python train.py --num_hidden_layers=13 --hidden_size=224 --num_attention_heads=4 --num_key_value_heads=4 --head_dim=64 --intermediate_size=896 --vocab_size=512 --hidden_act="squared_relu" --norm="rmsnorm" --norm_place="pre" --norm_eps=1e-05 --positions="rope" --rope_theta=42800.0 --rope_fraction=1.0 --qk_norm=true --attn_scale=0.149 --bias="none" --tie_word_embeddings="early" --parallel_block=false --extras=["local attention windows", "paired heads", "gated attention", "value embeddings", "hashed n-gram embeddings", "a smear gate", "an embedding shortcut", "learned residual scales", "skips across layers", "capped logits"] --init="uniform" --init_std_qkv=0.0331 --init_std_o=0.0 --init_std_up=0.0331 --init_std_down=0.0 --optimizer="muon_variant" --learning_rate=0.014 --beta1=0.95 --weight_decay=0.021 --lr_head=0.0104 --warmup_steps=82 --schedule="wsd" --decay_fraction=0.767 --decay_shape="linear" --final_lr_fraction=0.0 --batch_tokens=[32768, 65536, 131072] --max_seq_len=1024 --doc_mask=true --train_tokens=336000000 --max_steps=5123 --dataset="wikipedia_en"
Each number is 500 + 25 x the weight over the matrix's rms, rounded and kept within 0 to 999. Layers, rows and columns count from 0. Numbers have three digits each.

# o: layer 9 attention output (transposed), 256x224, rms 0.162, rows 187-191, columns 112-223
# v: layer 9 attention value, 256x224, rms 0.186, rows 188-191, columns 112-223
# q: layer 9 attention query, 256x224, rms 0.171, rows 192-215, columns 112-223
# k: layer 9 attention key, 256x224, rms 0.171, rows 192-214, columns 112-223
o187:510502505504536513513462478519484464475515512532533545523503518490485487493482507461487496555480487501522525521557506477475507524447488472499446501502483503514509538542453524499488496512518501481471514467503477535540526511525517481535514517493525513450486514492495516442506510498501481508482532526507472526509501458527525538496524473492
v188:515535461478492449517526515506515482544476464478505559576508513522480488486464476494461461452501513480512538517510490450493500484501472502477543508476504499514523504506504505491508473526474490487478525513514514496475524505443450540532501519517491500526507434474528475467549527502478521493524537549459488497475507456524493516502509525494
o188:513472470501505511510488494514525546500471519529525490430543466484500493465504427461494542519460494500517495513484473511509536461498479444508486536518519477500493480512479482530502478485519497517488535523506470497542492496495485483550520484498468510468462516544542506489501487483469461476471547510504492514489519504478536505461515476470
v189:491503528500498498531497509508492539535505500518499522503517511539505499490479513525441484487489517456488434499523469500478504460531475504501486505454531495466450544532521462511459507565483518489511481464502478558498496501544516524468491515466447490559487440491516532525481487460473515477520458520499513451473521525508512502485460495520
o189:501481537471517502550499487477502458516501491464489457531488488512490446444491471531512530534505507511495497466458519476464463504541514519495529512475532512536463468449516512494535488473498538510507537478494462502515495477508486477490464502487512522512499508500471517523494483500502481478516533518482484510515531496495522484483494495507
v190:520494490465488436500517507542456505491519488528502483515543498472525480470470526499501513537483500476475471505528471510540509508508519516453534484539529502500470510488496458506526533528523481496486517463531544473533523469528492516466532513510484570492528506467506485499472473494512459454496489538501514511532469484500484486474509518504
o190:500526521508475497505553509504476504563479536483485499498507474506465471525511506478511529500543495466455520524509510439506512506531515519498455515513500464497517492513494514525455482504496508487508496493483502521499508487524507497482476493494483491488483526529507461463491474512462525499475528507526505487488516531518547524476475526517
v191:520504552441488505454480481512535543496493523487476471494496498535499446489490511487538509482493502524500486497521446493526529516467506496432504516454471501527492483512474525474475506469502530504459512488466487524546491477532478495502503499516514520500533499511478560509555520520526497483517501524468450470493506462519455491483470441480
o191:501462483498505468497531508493495503493454526490536451539511470500502502472498482513488496499520490501507479508509537508521467462519454510481538508456487446518429505516531470526519501486500471477495554531468497458520500510477527552523468490479511477520471472491503441531523497497481496509471517464504490559475533499481491502543491498485
q192:525508498486502488499525506486474490518492484489501495501494526494498527508498513517480500510528499521463484504514500511513512494518509493489493524499487488487520479516509512476493490487491488515509492485528519504509514494492487490508476512517504478501502465489502472493527506500532486495462488482492500458475495468522485531500520504498
k192:494505482490472524489495493506521502516534530483479542496471482530518528514460492488535540501520511504508493502525501485500492510525485489500512494506504501478490490495493488464451485475539489506533510537479502500522521492553473500517489499524509483529481495492515498480517505489511508505517489497510460489508476507486499486491520539522
q193:465449487517512472506492489511513508489467527552484473532498482519507498550529485479518526505483511476502483483494511527495521506513501509527454470536514511482458462471505484519490501512496507501488494496512482502471467511482498472499493504468496545477487509502506533493457495504472524503501498513476491511498480524475482521475477525507
k193:509479504505483504524534529494492496502457493512514492457467553478460441486489499468515493470503479455484508526508493511500489497506478528498514553480515511494499535511489497526529487524520519493482499483480507520501509487479514539506521525494531503490479484487501522522480489458510507482533530506504495531485487470484492495436483476516
q194:484511546486504535499500519519479477465520499450512548510512481514486476514473520462523464504487533475488504495503481511501503510512501498488525498460497480510484511515540505503542500468486500492490495501526473489491503501518539520487525514478504486504526471488470506469499538527486531509500496481500500526446494526509515530497508454497
k194:477531509539526524496474526507512503504559505528492508494526470502531492517507480525479498504495523508526505474504485479491474555483491483469509507465482496489494465497517545501474501511468503513483498469478487521508483517488493509501450494491482495491505521502496461531476500488494511515461512484465493494510511512480497498464498487494
q195:535511488503508513500497490529487521528481497477523478463492500507492536520502526502499528549505532506488525501512520490530534501461464495499498495506474511554459504510513484476514500486510477528483475482490514519493521489508487524498486498521514482530499489481534530472523526491502499498517485526515517544506513490491497497523522445505
k195:456498516518498516501509511528495479485500493490479478540476477505497448468464512481495479514484460516494535511516529494514520496503484468485489483506491529527543499487490492497522540497515488529521513503516511514514502547478517519509497493486498475500523506509534469524460483486517456485494521491501468509491506492510518501506544492520
q196:509523481534523498507492509508505471488514514516478528496499528508483494494526480518482465509493511466501521468516495478493480481495475474504521500446485530477541501510497497491504490482489498474496506538491493504474508522476504492504489519508507512528506499461518506490492505501532492478475508502472504526504517486479463517478498515502
k196:508488534548515507487478520493468513500496524483466498503495478436515484517502514460553470489498496505448472511494486455499522480522519483471512469500488554533491505485550468517499531481493493505482516503461454497484509442504522511498517476462497470524509489514496497547529484484492495536485454476481527501519530493473528529487513494453
q197:528501525511483492499534489489458487482551492501469511509520490520483506526497515504496536489498504471489514513495451505481496492514488484506504498495486523518490511496524494521520526489507497497477559525528503525523475534524500503492514483512493524516530485492509471489497502510480494469500516518489477503534476503515514459514558490477
k197:511511508511494496504500507483501519501475495502499494475491528480506467536479517519458520479510542513466488495497496505498529460494514498490463494479476516504488500485485504491493508493469498496504507515521497500512461514524512509478522506466520520522509530468464492488540509541528474512519506456466495524489520548505495456486466455494
q198:511499508527532523496497493464500468511478485466517460510493502460522517517515465518490464514523522520535509506530567469517508495490481500541487492477494535503479502503492526512515493474510502513517497483469496487508513463519517492520481471506494428489501520492515508511475504494536506555482477485493536460482470481498471535503477544488
k198:503501508540551528513502442496480503498511475506479478498524502496512485528513522541494494503467452494496515451498483466498494501526544475497473499526479519534493481542487498484528523489474547517517496471496486517504531534459493487501457502513494486532508515505513494543466491474446530535465451510450499454460534502479520469487518482512
q199:491487475542481502486468526492555513520492524534469498467488539509498497468528520512503504535482482504506514510490541523511476488482503466481497506522508467488497539527500501481487481469484507507502491515473513503512513475530507483461464449481498490501501535512473493520514496510516530494501480504495518507493519467502478523500482459531
k199:510516497491513479506458503510509481474519466515516518496447514505498490434545498491503509464554483478507530487483468497488534466488480556522467502473540474506518487469481536504519503544465500523503535456479467458515516516512524500527466495534523476474509489551473516463508534486557521526503499533476459492524466493504515497465515467509
q200:483504509485453461499519516518481457499519494510537512496533465493502523568520523491521529495437496507497495579451449530464505490527500488504537512528413493531476476490498507515516526524478432530531568448573523550535467476496459476536526528488505497545524488499533480475505525516516511538538486514460486488523496521490477482501493518440
k200:517513463472502531454515522509516498493480519502538521474548504485499478509536498510509484501498481521458499492509499484535500454537510513463491468456478479526477473466544523482448489499494531498482512445511489509470474553478505506483517520490487528529491467479504497514494522497492496522501534503446501525519498480500539474472460511543
q201:538548499496514471507462513473500504507479471508449494485495534512528479461528489483501468480518485455511482470508507490510484483541520484508462457493520501525482490504499507472497518476529491514503548527493464472458483514540523505536517499484500468517499561497501487533506501499485472463470488461507493480530502517498502535467530519490
k201:500485511504489503488555442494475477455523460525442514505463471507453511497491512467516444493514530489541485537470503444490507492539515517486499445450526552477495509563516504481500497541493498548498485537544501509516496491496497503484471531494475469521527508453526507501503467495468504520533480470458510498516474474514480483489519561476
q202:511532515484448510492500520494516506507496531500494526463551478546457429507546471505515504496481485547542514518509515495486481472507517518497482504492477473484492486508485509463477547463471488542506519474496473499494484512543457544511496476469516504527504530541514491507454510481488484503499562507509535506499477530499482467486515505494
k202:494532497501506508486485503538495517525513496502529480482485504491520504492562523508519470468453488519504464503530548502503520483490505493450460505461464477476505495530526509512487510509493484498518505495456519481500451518443476484530508562521496523490487505482508546516478507439473520473527494491514516470475459453511490472527535460484
q203:494537527517489485544481529507474501516507495465482519482505516490481523499472530506484508493467493543503476466453565531536503492489527528535495496535473512512467520484459501511507480502496514543473535528497491522493493521475465533548494490472480483488462463484493481493524509509465470462521489521533454471505502519483489473491543516527
k203:497533504462461534521492523465487451460483505478484511451466501504537511481497528480513494523491499482518510490549509515542511515509481524478509470509492478543480544500510519509496494465516512502507541459514503494487521497543475504500473508550515476458503522504507490479473533511465489485502497508516517441472502474480496484511512506461
q204:524451549511491461497478487475459465552492455528540505508480474463549487518523521528513536524493510515515539532491478463503504494535542495459464467431450491510490516490467484447491545490486488500512518467540496488509456494478493485528507531459509471516514505515502497493495462485531513513528473487473528532489496507443515526483535533481
k204:511478521517513491482523497537470456464487508498513498495492514505488425503468541494531517500498522483497500519553432511525515453498481504465468484536507522550496497462524473507472477474490520486514466506476460470464524547540474498485522519479464505496503482481529538491477480486495502524535510517457523532543542507480508513492528517489
q205:537516476479534528526494454509500515455476536529498538487490470497503502513452453442504499506455500502524472525509512506428504459526493535497502481468535471548471490458508503473491507530508511513514502544476498489460519518527481487487435484496506508536459478510496505486504479539541482522456504531497478520465499459456470467515495522510
k205:463450549508504512492490512528504471474533520487507478482516544485524446512501495515542527532525502545527514557487529519527509497497505507512511527500500476544484491468491466493523504529502515504505566494498502516486539499542523524499518495512510475489521471429530533518527551528492523514535479528538495525453497510506499512457513516490
q206:508496509534455523495514460493486466508498475511542490517470495448498512502518498494495482516479525525511515531478502522480483491520477468532510538522478484442460486504521545484481479518510470506497498497529523535495525472519515492494486480501504493503490529494538505522503488519537524484502512513472517507479503502455517484507471512513
k206:461505526513500477485514511518522481518549499513527467537511512483505525523474523511490495519470523541511478490494487496480535520506504517533551489495484523497491478501503516483520480501533491502489523487537544490491509542505489531517511441513505478511529450529500482504516500511512560511530509463524521507472523469472450551504513492467
q207:453523490527510485518495527510509526504507482497512551539500498460527490468476509490486464503483515479510490440481513514496471499520515467482517489478497517506484535496483434522485475512479515497505539512458488511484494496493509498540480469518452506490475538518430464513511510499501509508491488490573512512479466498521464536518519501524
k207:512508507490490474468477504515543482474501482525467529466483487480501483522473483529524485492492474465488544486500504485533492521457476486451547480448502478513537467517472532490519539504487544442506559509534515500462498509498511494509531498481528499503483524539505495502490488510502495473507542519476538498497485494502505505531509478549
q208:539531464446525502512534507485487532464464490483487462444511502505483503491485531496457458462502510546509486479478539508541516499524402549448539514473540512515474523449470474488518512483504520486500488515491459507485507521467518505479517497487483479486550463493475562515451494513526505497465482459499484518525477503522526452487487481534
k208:486486493523441467458465511512532488489575520515491497518515533542503486529490519503452504585507515527493463466477510483526518496517473480546491510515496502517557482532498453468493480546475482512500500495508518481476496517450526506535451493486489487489440525456526464467584459483504505487500489491441488512468513500488487485519458529463
q209:562506518499550546522465491471478480513471544480519486490530517482553479506526496447517468489468510550445496503521504480531460521539544493473487523486509532486499529529472457494508491519515514474466502528456506545426533504520526513464434462439479480483481519530482490600531494536507479480536487497536470525517523495509505534494480503519
k209:485518548461511481473464470521538486533506521527474520545530511457500489464471504495487511517486501507505522478506523497546487474553494458502461489484473524481497497443452451479543535508499463476540524461522486488465517507489494502538519493485500483512510536504496463542504492495511516499491481505528503517477473545503483504538467530476
q210:500508490499496507501552522469506494475477494485519506491510509507492506477512500494452495522501513460520506547497472503510504517505469467506437513501497493548509487485526471492496534522487475492554523483459515505490504541494526477500531512497499495513508489505533507494508474531523529529506523536499492558517474476486502453530483519439
k210:471466502487503488502484512523500481515538492489507481495481515497521466516507495459494474508471500528469530531493516503432489509485488499543488495506508501495574531497507492506490531477512515544476482531486519490499477490536568521551522471517518487507483491537495502474481490491498485479508525508477509499499456492467490489525490504481
q211:503513528488471480484480491487464509500510510504495499492505500500491466539487505535522509527518517500461491549510491476497506526486482516440469469510488504508527501463522479508509516492522488536507475527478474485508510510517507531499536506453492520536462482460539510498536466474499552471452501486483500491551493492498510534544520490496
k211:525468455483474489559506477521483471551490469498549482514463538473570540552540497490509539447549508525513490491431480494550509509465456530512486548464516527484501525514548516490512512549482492514511526535506513496490473490506504475534414532522562535556527485527494486479489492489515538497498538478476510494508512515522493491492526483501
q212:485568533492539467469502515495478494466497538504495482522463439514525500486443503509460489514442506523469551500501552502475532465521480471483512491462529567481512467501478514504465501517504523484497516503489488447519469521499538491509500451478530518530496519476498486507545513519501477490500500490537492495496477450484441510536495502571
k212:514504532485468486518462508483484543488467548516477501506507510562538518513545476520451492494482496476434482486491497542504502513512503473501472494434494522565488507435539529457451441457505472501499525501497462522481522483498487508489476499489498492520482545505493517514516456509455501523493509496530506471535477490474518493538487499474
q213:493515507510476492514444562494510538461457479466533525486474499488509520555497488505500533496519505544475531459493517496509510502481512483463501475536543531505457492529540520490488501477488505550531461524479489441508484489541470472495448484505523511483526510522509515516528519498486485449505483480498544505476506509470490515497490501559
k213:512498529498501519492521469516502518482502469522489529513524456509485477443498467454509509514426518500469494522505486502515497514472484510493517473467526506514481513473519485483511501480519467498522487459505405501512480574476549476518525468507514515500508459557451536492486482471498513530495490531513483479500498506510537520493519494532
q214:548522470469497489515524547498491504532553529502517536457457508521549488498528483492449520520499518480502495541541488492479495514492495483475504466486478502485504509488472486500480501480515504536515473513493522471528521502505498520512489500514496542463472495557481531503510471483494491479452543505472521520493482501487476487498515518509
k214:500517505520495503514507534503486493452513531492488505494554467526455429514492478495531438503446512540497530476475524490517501483510498506481484531489485465493469528518488502532451477506474487491509482501475500492513481485498515495479501482496505499536466493523501486547498552506534505536511476480486494486468511487489454508485473489496
q215:511508513540500467489509551467509521505550499522504519532492508533492499451496509515517486512524511477498516504563494499478469508502502545547508463528529462486515488530486516565498482520523525498482525509502521485518503515496481525451505511472490520464467528488495508474511537491501459497499498533543497514475475494487497503481483476510